From a checkpoint of a small transformer trained on Wikipedia.
Size: 12 layers, width 192, 6 heads of 64, MLP 512 GeGLU, vocabulary 1845.
Architecture: RMSNorm before each block, rotary positions, no biases in attention or MLP, untied embeddings.
Each number is 128 + 32 x the weight over its row's rms, rounded and kept within 0 to 255. Layers, rows and columns count from 0. Numbers have three digits each. The size before them is the row's rms in percent of the matrix's.

# layer 3 MLP up, 512x192, rms 0.0861, rows 120-168, columns 0-95
108:174123151095123111117154140147105155166084192133083110145086131121150169087127146112164128084078129157131126122142135155090144088075084171199134109157135101109106075155109083084099087181149132124198161190124114124121105118134178180055075131120187142141128120149125164147153071156122133150
109:123107128169149089116128105091142165115153137142121160116095103097210141111113113121086095166145102146081074155111131048168106083076104118163103105104130145123097166117151195102157181117102150082125146109139136164137132155094112101125133080128136133074139147179162138128122169119114074114
107:116118129176107146122191134100140161190121140076104157172124052133112130121089083192172157131131108091102106161138140103086176130133101174167149115113071123100110183136093136154157117154149087144226101123171075114201118100109185115109116114068094154149113104160086149135132114161084133125
089:114103146131249098126135101143131164108120063157108110096141128131134116077134152100120153130152094134092130168147168089090171172125128121161121132086116110098150151136142120122121129143113138074123112172160102126167085144145153174106103129109150161161074135155135171147150102181157143165
100:105138094115120171124186151167131113138131084108115135098095141113131097156210146129144125105139173141110119192127113089125212107174204077125133138146131063107164125103082117068075110126161144090130189111091155184093163074130194155151121092122196193203143085082168150127134152098126113124
092:134131080107153197087061058129088131113092231185135131149082092171140110148117038128106116101147163140161099144159106173180048175178112099137119093115096091123139117114116121194109112130127150128112094157161064125149213119152141100171163145120125166130112130116107178138173133137101152112
090:081066143070159167120150163092148100155092140089107119138153132081123073137143146080120145125104090098139161101140098149156030135075140189142126166193174177167092120152144146120157141121126103156093143106230113144108100088163100130087124089166151146139161113085114154137132132143131200106
087:156187105121144115134162116143153148177101168142150096129142127110099136109084141156141071054120149106161160166122104193187162170121188114111159109133106097212154101145188174111110129123128140174105129169132137128143134154123103132116150086119089095136121107082113120120127152084140103108
105:124084115139149130163127157162112075145137076135127175104155126123127127139151095146142155094154097145144071080110120100104126111147151152110062141099132114117174090158110072110175119206115124139166123139143125108152151107139108113176074180104087135155160162133193085184132175191156173113
103:127117096097096080139132148121129111143171149173162161101099175153182160128144112110170083174133126174121165129084099170088089090176164193119141153023112123201164168137171180184159124183137173116128112160113126112169176161114086147155105092091138137115166187158115115086103085110066175141
098:068175149126086105082093115103124105100136118128130150130137124083101069100096133079151100087214161146153174089087122052074134116184134116090150079132128064123130138127127165185155157170151155149077163181144158131065062126082083153113128130140150148076162103161154117133115130154098168140
098:116153138111069122101104135115099120135128193152148131153098118146133136115099076144133139156171111114144126031147121157124162123111125161155139099110116141083152114103217104168138087169120098179125125155108135128102164131142127185208130159116136114109087202142073168137099130111144155100
103:156134152124124101151161103145138100095129138152172139139126140089142129139082114144130136104166141127164096169176057110117125157148162136162100117158134082064149149126091143161064166133119183175093083049135150164141091134181147121154131107202106167101093134195092118154149123105106095134
086:136084137079106086073136179156119128052117104123089102108157094139124191128204101132089091181072171135137103090158181093141112181131123174057116187108112097092092091124124147038154130118149150199105185067126190135095146110115113146149125135144139191092162151124118127110136110104150080157
099:141129151191092129156169149137161078126146120084109062123096123113135119123075017170121116170197082138074198076136120163095159152128164178136109136099081175112129144089165120179102158113196140134161135135094122071082102124124183117115113171105155197171126153174116071125086136144111174073
103:126173160157159185144084092112115173112129119121154092120124097126119184153117147172078145100184153109169085138113098103138179103110090125157130143088090082116176142159102147062123129145155117145148113188120138198160113089098170166070118219117110189107149108129120172091076088101154157114
104:128166144085157121108082104107096139048078155154107149148097114161107081102128198066127152097089148110127102191106129171190105144143106117102133098086149138105140101069092099143114147083116090112087139138103117056080123093158067112142168100127156118127093153112120132146178077187100166134
103:096102126096113107137195075119159086141151131176063107203158074136169135146113104140135170100115055094136157136163093132145156131136121166161128213184086155158118184129186107166092128201111130216130122096120124123169133159086118141136142117149177169147092124111095123162110082071155072126
094:156126143126133150127132092156156133146146130142149070143182134094150175138098093145176159146140154161116187126097137138065161086133105169161106135141175159159113080193139147151132145158111094142168154199204130125163136111175100156193092154137112141152119055147188146106131112083140140165
113:064119139156109143150110133129122075152172129135133150093195145090165070091134154148132114121141069135111145149119148106101105121139111100155129087116180147152168168132186174160145156141136088123158092153108144154186088182091107112170111169169126133027129104164177104147182106172138200064
095:142151140085093124123130115068137104136052110136137168111124124184115138131155107140189128117105105113176193198146100165190151122177120091117116155176088146098150188142094155101199150112083146122051115141088148142115069138053115111122106090140100134126088090057157101121157104113074082189
096:104126127079111095136122094056083080103118139172117141158115138134097087116109159111133068100145146146107155121164193154171043113131137069118144111150114142124109089158140128062130183079082146130057120174190128132139162113153122066144117085145197086090155116104086118129152145138084110128
111:118107115207082118187092084106111136119135079124094148099165143107105103158119152152083128103117116119128163107079137135082150156135148129095148113126151111090133159089080139131152106181226130141124124128175085110150163127168204100160079150123138104126084068186127211097139143132158147092
113:102118137178093157131158141102156113163118150132178139156165165172116117158131101222099093107175133149144206149124111105113160126096130113144115097146151162154189081079235103164114157183120062106116113125163123099112180176158146096143151112143156130164108158128070095148132099130124164086
086:135130128159127110085079174131132102076090109088120129116151151177116115147202048103217109076128096077112114089099095135133189132150057095108124189139142107064204160074095080145152131172106086133166165200119112130103145137097090113082168107122153068161183108115126130103122123139122118115
105:053131111109111139120142100119105104146108088180116166107172136095160091097136086130110085208154142133120088149099123114109135155145160102105094139110138166101155089119149109107108129136176083100169135159170129143129176113154112127144112118101195147151096179104109132085161174199098174111
102:130141106092169176114160093133121154180110140130127104088150132146155109125144167123142184102152150139147117153126150109117116080142125121144132166096113136107169151164148081135087166122053096168138111129100147119139090127124125047129164117055113144136183110121162084143126105115183097123
098:128090131121131113128098119061143108126165096136142149162158088118118114127103107167138132170129094140140117140187087115127108105138097175138151156163192171144082115147195155141123179134101136175151124115130123171147074154152085057147130110172151102160156147131188108115126066155131149115
115:091138092124121088183120113096096063072116163094084138187119099129154094194146103167109134207077097134153121160158116134091057178052137143155115135125175112132109179113175117148128172136187130177187102104091143120115133118101126046094152113150134144105123084110139070075134090176159146143
104:135089099131100098122083152196097163157135120168110131122092144157108162166099185117072111120134118115080078155160081058129134072114157138151089094105179174163133117141130126127087153125128154118107135168146192149126129147099139180121112157116053155098089074173141148130076034141064123106
098:141089130101059179125137211148139103135138151101115103093129097116124109149157164135114130140083137146116148172168118123124191136106148134133134047088114123144155136102105129149154154105127123063183154074118054116102106154018125130145102114056120200094137085137189131108169194113111128079
091:170151102117121100158118135127101192093098153132129081106126107111144156202093139133150150110146106080098158107141119156098072159103143119132148127075083071170121179101110115137122133156115148108146128069137153129128152141208183111089151155112105133132165107108155166124084101133139138123
119:139138094137090130133117142152084151114104109183123127127112119090128129114138106134141133107163115113080102121127135151146124155130119064066122150112192086131097069142155154078145102112120135107177148103102183064144078137154059083133135172172145103188165078175117089149091100077187151175
094:142124162109158067135095125133133140105149175068058085096133107158101136123103141124110138144149150104167125162090060146154189109057155144160099137104168092093091118144131119145181117122130095128196145141112144149116097102092135067150147141184151077094137105114120102175149093156082175124
107:167112111160139119111099147161127128098180086064180130162157127123179128170118118165164170131095127160089211129157133113090137133136084165122126088082171073162150178112118109143121122121147112046144108094111153147168181147134123130157128130122106150126198114142082145158124173143156143117
095:120098150174108166121086159158140119146134117091104128135135145132164202140100176121065161123122096141096087180148110051093136123122150143158118082083114132090163056125123121113057126075143181132084117157128113141142167165148142107123127146155074200110131141124146060209091073209168152157
110:146096150112139115106073162083114174145130128074130139146158109153126104071153121108159127088116146135130141082064122137136120111147081086111180112119135106150116143088137122129143117047152067136093102127073100079082118162137085075141136110128150038131180176168096105113114129120102088090
103:161126120098107159112103074124131125112146138164174129154185131081062035089114160070123173154080116169104132141152180122137156052114135127114165132110152077138180101150164155151108120115153094163075136174109179139097163118103106136163168083148159196108135146103108111128097087116120117146
093:109129153099054157090169150082169140071161162100173189146131202095147070119064113139075071096113088122158164171127100070147157121134079117118128117158136146105139136106133137121132066162154133131150125108094124144144136159169126123155158133148111079172130099103165116167237070175149154145
103:129148091167158075117063112109105159157102128135137148118116105117091172083075136094130105139152132136145136174070103128108082152092154118114103114119192121136119148104159093090085140183121162134071109142148076119154143097117123161107145150139109071117141136106139168142168126100134101175
103:148123144094132075158071129130110165136137137128139102050165143106153132112107140130123153146167119159117147073131090157161140145086117080093116113079132139167101124142079122058154106140157125132108158119060175112132138100079083188135163115137130118144160160166084096199147134062094098147
114:138139191102124090127109058097141139207101143163142163114129148146164134092144164122070138172140099143132121117102099187083099131095112120139116123182148148080152083162127136128087121107103129135150062097149196099149138160131164146115108127171122154090123128157142098141166101149140120144
085:120102184065144182077091072099152081067090160118088166150136144153189082141155173158122166165126138105142065158160125121141082109167087142129122121131163119117091131131110111116185085172110139137100128115094098079173099132108106050093119121150139113106127162136121149162093106105109185125
093:091124126117151147134119154148158093213154131116133171121102135143185135099089186123178135137102080134148151082093112148140121122099143149202151123128065184075106139129137121124113097107071119155187132159168116049140163100149097075132141144146171112118133186079152102084203156119192157102
101:174149134142117166100097137129139173123154119105144072158051048147161060113078123139161120142073126150098135063108127108126105137135120174092102074095129155175133162108103168060116078118135055172105126177136153126137148118111166150126133087141132135160175120141112190157204120143161155158
095:114110150180137128106151121116163107094130115114124061163112139118083113144075116117131102068121129111124113082137197138154184053149055095137191102106099121188115145066182153122062151109142121152102155133178081168082116126152145116149113159171119114099115123092114127108145143111192160183
099:118127142067165095097134108157121158128106088089109157130073082124158094174127100132165144109124117098133167099110129152181152069082125143137155110102135177148185127131174104154088114107098139138114143142119112095146151137104145076166136113116106161095191135133175133114114143130149178142
096:118110168128140171068119126077142158126149104093114147108119118107103065094119087091117071124117128153113154134132164073161131107133110104065111157089125139109153080097082094112196091091154120123124118149179077107140140071127109116108116122130175132128123060165186198154158138112142117112
115:171149118046124132175169140155096077113135107157151106160071081133145142146121139112159155186113177157165175147092170177145103155060173149097138150193124158075107137114104144168132107158120130164160105155112107082132128129096092089156143165162101155164111147130113111110185172145105163117
# layer 3 MLP down (transposed), 512x192, rms 0.0854, rows 120-167, columns 0-95
107:114119244184156111102197114125125120122122092090121133138137133166104150089136202114127135111114136115113150172145182148100127126093135151142162108115144057108140185154131171065140171156187106135175139125069131157138122137125093189083077118122119073153123143194085128164138142152146084145
105:157107255134139102084016117136125132162149165097153173157122102178145137091116123097124153128169109145131081147127098129150133133130099170164171092126083123099085144128147108139107119115145118111133129198116122182175143148139118118144096106166165107119080141140122096154151122115093118113
109:148000144110113164187132174163140121120139160127184108172207145131154094124152139114108145125183135152113148064149156101124133138096095102074169131103046139117173105137139163126122131075138081182076093139130111108136094126135121059108159166107174130146162111085140063138111144112105144090
094:136125255154135091110140135141120134187130093109149095167138116139105131126109105154177174068148086085132129186170147100096136187103147107134092116102137130088158138109087074092080110163116127133039128160108104156123132142151122131091126163113136131060112172117169104172135140120149106215
100:083085000080101166126166126119089147117124095132127130125130083143165151146164106126161096123110082113136151141108115115153158078135146102108088150132143127081129126121133111141132141094198095113097079103112145100180072109141136155130110121105143094109184122140084141129098142117135142119
098:113092046149102121124109120085137133083133152125139165120159167122129121130098095151165162160163185081147136125173155072084106087139126064134133128137148135110152165118144170087148161147205130171079122107163159129076155070136053172099107138108030099144071065104128138091186090146154106090
096:089074182106101116149086123136131086124143139119140102124120094139149112122151108111111141151111153146155138114198153132154133097127132146177142135135201180195186134126094130139160165108139043092108171086160089151133158185044119142139100116119118187152108130092097159111096143115155138132
089:137100159140176136131172115141129088106115193098138099152130133129099130157127108083057113067136166078144126116125147116158130174109136125159128134139128093165126134109109090159129096081167062125097171116116122136106143072148138040157140190160135157092201148063040140131101113110187122142
107:139168132115138133113105195159102106142126128116154138141137088114108155129153134221153116096127101121133153082108136151161122098109135176120084095086114132104169082112066089088193112143094146143115167133031174095157109184160126101158089087130066169145126156128168186076099172142095136140
105:091209113117175157089179183136135143111162166104124132129090084194118140157090092133153126147143139046136133124077020138160122106156180183156139094115161171159170198147154140171103125120135139096114154142136144097137177139112125129143114138143092118147129130084146125118162189146096155064
096:121055114128114108095176155138080135144103144144131169104102135143113078189091116185174115128121140145148138107111110107077107090178115111112108114176136125084099079107071153159135113148138170106112182155154118070128098144114155116173092095095099141138123161145099155116100071133080168100
103:132060109182163133126115103104157146152089111113062124135094137162105158147107117115184136133147068133158123097127121155117108138157100155155140113114156148153137192096087167188119162157080143119163098094105127157141157129208104144146095117170122082104124124099029168166136185110130117117
097:118182255116146083153084092093163129150152128157098148175098083155152139115130140120130096147148135095120084113085091141129104125154125167097136130184121103123089066084117155151117116055122172084158185134197145115141116152089120125116037155081118105117121178099155128127185128168121106106
085:136114052110139163107149060098092168147168128107142148094117117142133195065172138121096153152159200176136126097096083141120147106180138111043084155223128099111111104181099185117140145135122161200096114168134109095099115116157138154090073146077118071110076087131124113084157110086101114095
099:138158130103142084137141107124140105151164113102143158149113133123136162132127063119110099054092066107130071110105117095065186119092194165170187078129191163081100107111129159139092116142150151076116150134146194140148133152141169136123140118143123118200105139115146121102104095150154121091
103:131130124134135150141059168117102116103059114153127129138118115187130169144101138162119173098104134117118077111098076112167051146116123141107157114128183155114140144098157110104100132175157052086135097124135099145165113157106159123236128164107167165128143151156157098198102123142141152160
102:125109018137142084179136149070100118144132098126109123086136169139144121112150093162148073141116147144123174163179142173178100086098159119152135128103131153107078142169080124134148157153165109152127139113107112106084166133113118157173125176163137123076140104142094134202138089113169077091
105:082214000093117146130226093100093096106153152125111113204125123159125142124144160076165093085116164098088129096095120133090158122130161118078103135160111212101180131119146146096087141094107139158124130127128171143098115082133173124104159120117140147177092139153150140115101128096125097141
097:105124092073182114163107106166129156166091187117149115139057126115129160077128144141046133135141137109112156150141059146111103163113139166169102163151145118144119107178157101146086091150154156100148136144116123131100116153119084090164086063103105112174107103150157152152096130083188171077
107:109185255154095125139153134161122111083149147138143138066127141155127072113106127117130136112102067113148133170143093123112129173113156128139146076167144168178164132118161171105141150133112149121134096118060183128170146100104124090086140155164073171121118094133163149122164131150100132166
094:101103134093102169157084122072166071154153116076146075127147130121101147123090096089196127158123074150147188114118098139134126094127132112143148106143091155138111135102121120152131212116134102125119149142114111040122139147070124147136117147154191145137151099116127077160095107108144118155
096:135121000159120166168136132111041124120130141123120137077138130136157102131102139110108049126104145164185165089134144142138087115118127087131124136134148106154070134142130101148133125123157157195132136156155190126143184105145121172138102160101129124171100135152103108126171147110137097135
109:154106064140149107137122137173116145136104097127143130109147121145139112124117105141136076123141116108138129038093122147106155125109130068119127089132174104117119097125092122063079079117072147100155144104147166137117162101146157117117152147121131146127118200118126159117093158068130114183
111:188150058116142109166187126108165081146138091136166100190120163111125068170149137175159115112117130132162171177171161129124118147089137117092123150181156151146153117204112108160078166133152115092168078089099122122129204151074126079157117114145112137097089119129100111082136123094139131136
094:132058067090095148176142166104083158150122135139151090164120199148086112126097123110122079133163078113132151165188197145115115108118107159124128121128096097126147137099176149107146161128138102106130138106115184102087090042080115115123113173132135138161146151108141127155139123107109162088
105:135018129053134176141074055175221129089127084134180162132151150180084153155154126112167118108186110174109172118156145124133123101107063099091085103212124126101136138126138150162088104092077129144093144121143131118142130128113170152106103109083177138129166102177129120136130154083109129152
100:103127247120125181116103078102081157121145175107101102151134155151146177099095156152127125145144144178137163140109157073117134098133137097129103170112178119109139152183101094155192103098136082198057127124116131136151082132147088144173153100108106112133122068170164101152133101117117132084
095:081130079095131109069073089132116104156170152102169125092126116040108089169191158080113142176145176112150142130096171165145152115130114120098113119090037120156152104151074152091111143115103093142182140119160099066071150075094183181150045115114063145180121129179134145128118126106121152157
119:177149255172159135124122151154171164188165140105141115086150181143069204152135106164143126106172163110103127106174086104117156081159116125089141159109142169095167093135118135123136093173091091156101096162141092141147109152122182101095152127051113114170166106132148122128109134104127108152
107:124154157142114108101119138122105129139125158194120145066099137130184162125139105149160126155173157136100164179126113071133097130125152139138131158138149129133145139117093127118192085141104100153206075116147168167173137123152205138214196101108083168095153115205102114153086125090163142201
099:170077019070092162154103140086065104157117196156139115115094156124131118131098101110172108128088148146189101148167178124123139086123144158158138162157132149122186135139116164113165182127129159116102139079101070102097144102128142085121099082103102130115143141109108130071126122081090120091
095:157152074154129126133133077049025070156108126153098083098149120139111101131118126170179119164180136062146168118146130192162124122130147145143169107109153128155083132111102184091125138130113107116155116113112182168059171108152155172144132133099094154148111161112127125155102167151190146099
109:146052050106147119097057136175140167162123155123175117166099154081118176102199120188141099190145135160108095130135168099145132086118171127101103117189111090138123131095127162058164114166132125108111155107146126121106106163116144170127131166099105074199149101094132150122069155087145153166
102:164204088104166159137137128133113168096155140080136120104137129156115155144121149126176147120113131227172123125081117094167187099131159080184112135111145045157136142095114140101199134108128124163152129107148192071147155176144136131158107140138123036135125094106097097103155121142134097117
106:181113087115130125193131113124148104097088151081118128101205074132145087171170120133122186121099151124114161080099127139149173075106093150116120100166107088136159124154145129143110100138083120066152104154113202090098145122150128150037114109092130145039132108101118187135156106124166156136
094:083175224133148178103140134134119172073137118098114095120115165133120128152129085152133156117136235149146160140098102065176191192137111129101079157127124081122163125099126096081110138092094107136129169194143091142107144121166157065121173196132093130058078137109112109121110121124111108142
111:080177147084146140154179115181093132134107148179115128139145101155155100128155125178152126149079119140187146145124089185093137106144105119160154109145143140139138129091147121174138099073124151202150126171114094030090067160150149067136082135115165133128167114168113123131076125139118102059
098:115158086108122126153089081084113118129095117124198154152126117120088161143143155200110104130143225149135178117133111143113124162150101108121126130132163117148173150212130131138101145110180138144144129124137119154127159053141112147122131111152123127142097138114170161111128143066104165120
093:104136169091122104180169117134179090111127105153109091177234129209153126092138154153152074110168107104116166104151120144160130129116114120140158085216192180098132076150106161176088121086127100136162128131073126100115159152135120105100148099153181063123176153117137119065153104131105110120
102:203061103156123123231100126134111127099125197121156157069139123133140157035142159156107162149127152166109146148133134137151140149104138114136144114149140162133132106095149061163111168167121114113142123104089087164111142103111138147199094147091091104159119120105133113090142156115171093098
103:109189098121090150133110121130141139162166087127113147089138129096182114113104101079111201083107107127113168121135120166118105108105116103110164138136080109133132126165107131162128137110188131106076128133129117132111129115157104160127130111158171138181182119190136140169126118133043124095
113:113115084084119110164137162110141076112179087106166107117168108144121116125149146127116132111121075185162166102127143154160092130089085127091143157137101180117128119085147095077113114093098144133121136107135197072150121123162224129100079114137116180071115149132154140093140142148137142107
084:147247098076123113165128157102123124144115106098115091156124118115119135116116162074089124129119151089138133082108144144116131153110185125098114142113103131147177168149159097145121202108102127074150093137145106128116096121099078116162152164114141122101082131110112131108117167158082117096
096:144181196087106115145096109162164092177096160201124106104161107103126109122141163112072118114082061113135170142093130175090131232141144126138153076138140091162063121126151180107089096118139107221125147109159174072157108131173062168151149156092153094172141098120103067152164124142108156128
102:104083255153165163138122062119113124129158107091229079163125141141138140109134131111151150137152143129126100134112106149129145133130167114116122133101140124093132119131092165105106134177155088174129127166150184114077178104117145135091156130146159144164129127136094168111162116122129137147
096:133167240125195109076135151127147077142135122170129126199135155129137138163157151133157139129147113128161051119093124163119113141140140106078136132145163153118127125170185139159119108130145140128106163145093107158052114154155142127142119186136151155098147148107121109119096028173161105144
099:154118178142109146133101098149032136226161096112151190131109181126104182104079099146173177120106117115185119107120118194147167157091115145167139100105076063115124176094150096140181130123133144155135086140127078150223100143096140097125123126165096092143164126151167100167118086129095213134
098:147090220105122093163022128163070168146095166147138132143110144132109096115080108132110160139130101097173139127135157109163133081107086093142119131150076118148090145109178128119159103116158116131152149117128094105187141117134113138129093100145198128012169120102190114155128121123103130153
# layer 3 MLP gate, 512x192, rms 0.0915, rows 121-168, columns 0-95
102:148129080164104068179083128070035095124137116181160149117114098075102141093077120093111126154122145156071150134090138086191062128082113151135078181115162117138110130128109144100190134146113158121139138103130144146117133161106115075159124093171132157088135110208163141085155161088152098118
105:150138119136104147134126144149112114084103065086141090134131033129151115113141096084179173144094140111103159167112175166109158186151131096109172141125178079116104153142086143145167166112150129140145158099137092095165118116116109056125136130142166106128142145121109153131086145098110105071
096:060110111132167077118184102113045143116106138149152136130131160123102161102131123147129189136113123141066160135147191089078101199136105142162122117099100150110176101106157114109070108165148106116119114118123115144146119193160088182103146133098133069123070159164118134123159135141151124143
105:177140136126068103127089141083124137092148169133146101107157127134070139122068104216119144120094110119169089092162176159148070100100118106158100124155139193140149143162170126171140130152098091178107073117166147059137136182134111110140136132173076102059107177170082117065160104142114135133
095:103158139165069050154189186128139145118198121111135139101135135066095107155132180160115164144111134153082164129151099090099164148111169170131144183148153135153125168153139106051177191140144108124107124099118162101119022103130114140145141095123082107094103080149136099077081128104156115168
086:151134120213111077181120135165077125121061142156099162053084087150091160104138141098162113084149130076159138097120126120146132098134124104156130117075107106066100137142135102134100118142102171114148070152085150112169144166134072125148065131108136085161098194173103108077106119126132129120
091:152147127073100133127127136082091079117131134148086146147088135093136116169102144094142141148137181137094060163153126139187109169123188119171100142142132113179147086186151101128164092105188125137128167108135085154125132145123101094102148094183092124051086139124144092181095100104136177168
106:120121112142107074140154099126094158118142127129190105112175079034075097131118136097209104157126133153161134071145143129172170146161177120134118161154124073132123197152119140116176193100128119177101147148097170052138085087088099156108110077159125142090077128162139115134141144118084134110
105:125132135161130133146099167112137154143138123109150177078084136150108176128106141087093099118168154089152111094075115086147175112159120066178147143142139151109119131178172076149120132166141153076178104104123163114122095167140094144127142130137084081084108142101151130124099094179089045146
095:197106102126160176154167066153139163118124124083054091104098101128112170156116154153117192159136151110101070104136152089164157161129088138164143130155135126125139092138101107116152132162073093137181160144180064046124092117188127068070130122098047138079160119104146189149138103193115108117
105:128089133111093157146178113104124144080107157121156155125123145150210145150132114136074057161165130125205146174144108091165107133135165183193149183190086108135161129170189124159073149136151151148168069075067121096151110221101112151148110119174124148138099172163142134095095134143123129056
110:149139132143132163096124111120169144102138172118185130082125177067089128113101121143143112133152238104140106151184107103108145140196091122169080112139156077075182162107124126142137173149143118163109109084133117176169095157157130120102188069157069141120088108204102111161129123125093088154
096:137153106138140169149094055139140181158150188150158157079131163128125078124078159116169120131178137179137184158124063147060150092144178094136157130202150159143162217140082104184096096081120081100135090179156115130150116098134130145125095054108093145101047128139136161106156112102100180100
097:144097154086158197149131074098142115108162113098081122142065122110119122090120094130077083130152171147173116131085117067150129169191155171054067125120128118074160189087104116086161110108200144115152090118129100105123092101119190145125117107109109121138168072162159148120082118154084146109
104:181142158079144126147120120124133107158092169116123164117161111073084149095140103154156112161141161113118105160154125100176154081099174136147087112104114149119183120096101139149163139154118131145149131147176138118095134126118108143087139098150115146208172102191123071180115084093082185156
105:126062098163055104179163105111098144148136102132117097131125113074112151101130034199135117175099138104122147180200138111087086127142156159138095158141118086163152129125168185127130162185161152140119084083147070231111186153155099111146097176139138148083113081165142133092079142094130118098
100:138140145135139167093082163086123153117075082105140107065089139089170107132139204137135083123173160151088090096152194113076105132146160122138169045155160117138116055154158153090078147079141104081100097111175084135099127169155088142144134114132123070125122120188098101074187160100116123117
097:154096046137213067190132125132102134190057150149122097122044136167112195084100145110129104113113107080118066118129102148160133137102126101174085186073138082106124163077100078169124166122131123120164097134108081125092191141136142076150098112084104122113087120108099166103137155124157100099
106:124127118176111176161138139128099145133115169132176119066137158096147064082120121126173166124100135109136119123139136094136136111154098087103112134127182168122211117095165126117171143131144084106194084136137137136165095164112093112129102160164059121071139082183141096091175179173101201050
096:130120086125143072179104085122097079150129117094090093096144076160113185143113101161148133133116166145162149130149125145149117108156108113116090154171103144103162234161150150126178170072107130148084108104140147132121105190093130076127108118071089139075068132112159093131074099092107077184
100:112103121179134170144159132109133104145152136136147103160151132119122159105156145162125150211075118124054140174107123092130152119118122136161117161112168087148117166064084125152159132143138150133161111085166126137131083160105112180124133195151114075168037096184116094112163108081132125128
114:152153088151141125123139163154093096124178139089118158158136084114155139119098132063147136140101147127161120174179094153185138102143114119156152166154141162143099171148072136092129098127133118135125151083099146068095054158146101122125076098142048142117144100100104108102114136105175117156
112:116128054128108100184115082118061155113127083135111098121153094092105143165103109092188161173108128085138126089146182124153085080169154123110137127150119114109160168138105116157130120137152128171145113129134126088104140105101073136137103149093061140094119039161195145098081142122115154081
089:110147108121140127211135121114091137169121128098145139064098141092118162146105121060140108184170112138192083132076088105110114133124157150062169179123121134126119083145133111164121138140222108098124079076098127125085127172163104190141091076095123117115120121125114129102124080127121151132
101:156106120141082063130084110162112122119203138143162171154098137175074165138120158170081162106075177154158116129128103152151094139150155129117114191111115124157069102120145164117120142170146150179038060093162158144091171172120135139166092096161101105132163129138144130082119190093134124104
102:153118080036107138135130088106106185103136122126091072139078121131128180119161174139122118127070167099118189155119113068214060115136140114124106155180086176128139140209110112167163178110164085181082114118117124111104105092122076126129130118140146134071116143150086118127122085154089154149
098:142161140218141169116183146105139156101118146093118078133107156181140118119136119135141087121112131146106145119100167071134064082152170136175132098150111101150144137071159124071182088098185159034111100101163123066109149110142138125051169132125150093111153105117047167113129173029152129133
111:117067165172071109145132129185182115143150134023167116079129140078089173171104079199146139122167181117178148127141082085095172107151115138109086143108149168122155160181156146162112064174122071159184080100157095133147113177144192139119148148118121123115115105144203137081100155115122174105
101:086098087160138107165128148058143135187157162114132135136185080100169144075146092162114148129202108105104120168123172148110161187084175125123189139141120064103074086169178118144120120109179098128101144102141116116168118099142116186122070076138134116100125112104149115107105142068205128076
094:092167100122150075112104089119073147132131115160160130127135135139121152105125099139148138134137188129144123122134160121164085133142119156145106189150152118107090129172155105157112119168163083191052074173148156134136134094208113112180148129186111097111087138109047089115088094111121126181
090:121124093150139114134155111133084075134079115119092091149104102067102086083106127124114159168068159111066149139144147170126143186146087108175168108169172104157133142091132155116140140108124116137122192144080094172136150087057131090152113093145128051087119040123128175110170150115139147122
113:087141130154164147114158126086126197121177182112139119083146134154146173117120140114106154125100212098160150117123108102093145147141160141141108137136133139055159179117081056144111124129146122119100071148129075150051141122112160146131110060133058189094099137129124156090147185136087108053
091:162135091117086117141176125143080120178074137141166131186109126119179090086122118171138159076165098064100127094151123087125137086152065134132111109180095145170191182143121099124076186174184119117157120170145081122152123146098144140110121109097100175105111134168157137111125118115142101110
101:148148121148161115085153130066084128158085102124164133189111111113083100132146151104106089116180097108038073107153146126162120117164122116177203050101135154196076122084124057135137149169173091167147143111156105146148189111162147093150095150090137059190128138133076136148086115116152115094
091:118110039127129083152167102118047153184093149140169111159108085146143166147084115108065113193176099117139095127176110161088164147138126121164094139089142101053098185134127148188137142099156128130171133083124127130114119156185093112133142148097136171136048131126135145082111099105186119107
109:144083118169164168142133126154148136135110107065101152176161102122147173144116094143101140100107172087221168082171115144123143122205100150106178170103129153145088146134088110138148177133128113117108087111112147111126099071126126142098159104092095095143154167106136127069085146112116128129
101:061131106121185103148131135138145146139124098120117149084117131140111201148122119122100080142165153112103126066114120194146106165151150103107088113129114133098082144142151065134121142122076136113122079086132152099104053148098097162126093164131075143098111179133171120101140169064150144091
096:136125112113165117180143154148101172082141164151108112110099178085152145142092163091124166148106122161138151147122169108181135151180132190146137118130089145100177126103031128110124106109112139137129153122090183147104139163124178153172109089105105132064144022093151145103145154142181129125
108:105092112131082114161217122102144105111166117110154067141133121142140165144118082133092135169104137157108110166181160114121123092174128147170125162062108105123138098187153207137176125083133119113176081093146195131093113189167116084125131182100106109139105107166092105071107123075133118069
097:134163118110115077119109108113109119169153124120128066116141120129090068117102165136153094102162104112147189125120144120118131114139121099142152072147135117128144136159147116126117123139110145161092098093103182157096090192057124148176140111140100074080115116145126080101107154114153134163
100:116066109103112100108116093148114094174164141151173128115247151106168142131120159105097119141205187101102124158084139195129121153118099149118118135156133146084172105142177090145110180117114111141172060105130144104087135184095166166143119148175125183076065121128120136119133031120154146142
080:138092110116125139116136118136113104110087142119123141110133162152092182146181188089083097183114176146130093160123200126103157078130131120153123163055128113156094111102100132089156136141151111150146122154117129163129118109164146129118097116077107103150166094116114126139170143114155111084
099:093109117126138157154124123155101142183171125134119161132123158156146141105112188140135166148118205144134128133078144099134143136155137172173121153122109135072174161156098133114137121091117112134191135124147036099083125107111132078174118136160101119123130127101190110147152195086166163058
095:116156163160098090147167132100101195168097185160149089076097142111098161094136118131123059081160122145131065096151173163153168119066119124135139106181065139136136140077086118135117140165138068172170127146079157091108110139205097125060122125119148135086147106160120124152171120159187083115
096:180137134085092143138147102115142134130088148146126077155170106151114062160119119141106076144118130084161122061145187127170157117144127121152156139137111147145080190086087152140109133154119090197094184152133055131130122101086159136163107134183111143058169141109134170093147115076151147182
103:119093134087125149127129123073095091128100121160067102107086194159153055090167102099130129145089127134136136098117166141205045124090130087146133109136137187178112112118130150128139153112144160081134142075097119105073130145148036094102185073184168147105136073135117104176149101174095128137
097:075111114147087144132118095091075119190108150169051144102137124073089158088162137114125134138157178127096125113144135099087126107103085114138112139098099125136160090147130121115125084126151101078118081138184084129153158121134047118162146155081116098101079085164146140129163123127128115103
107:188143112119127151172200163137075125095133123121142079181117120130139135111102123137113152173073181171174156149103188165166146115130122147143114202191135142086117123061082121128175117174124085148136105138125126127085121086114067074137106151151093087203123123119121110129130166101086155089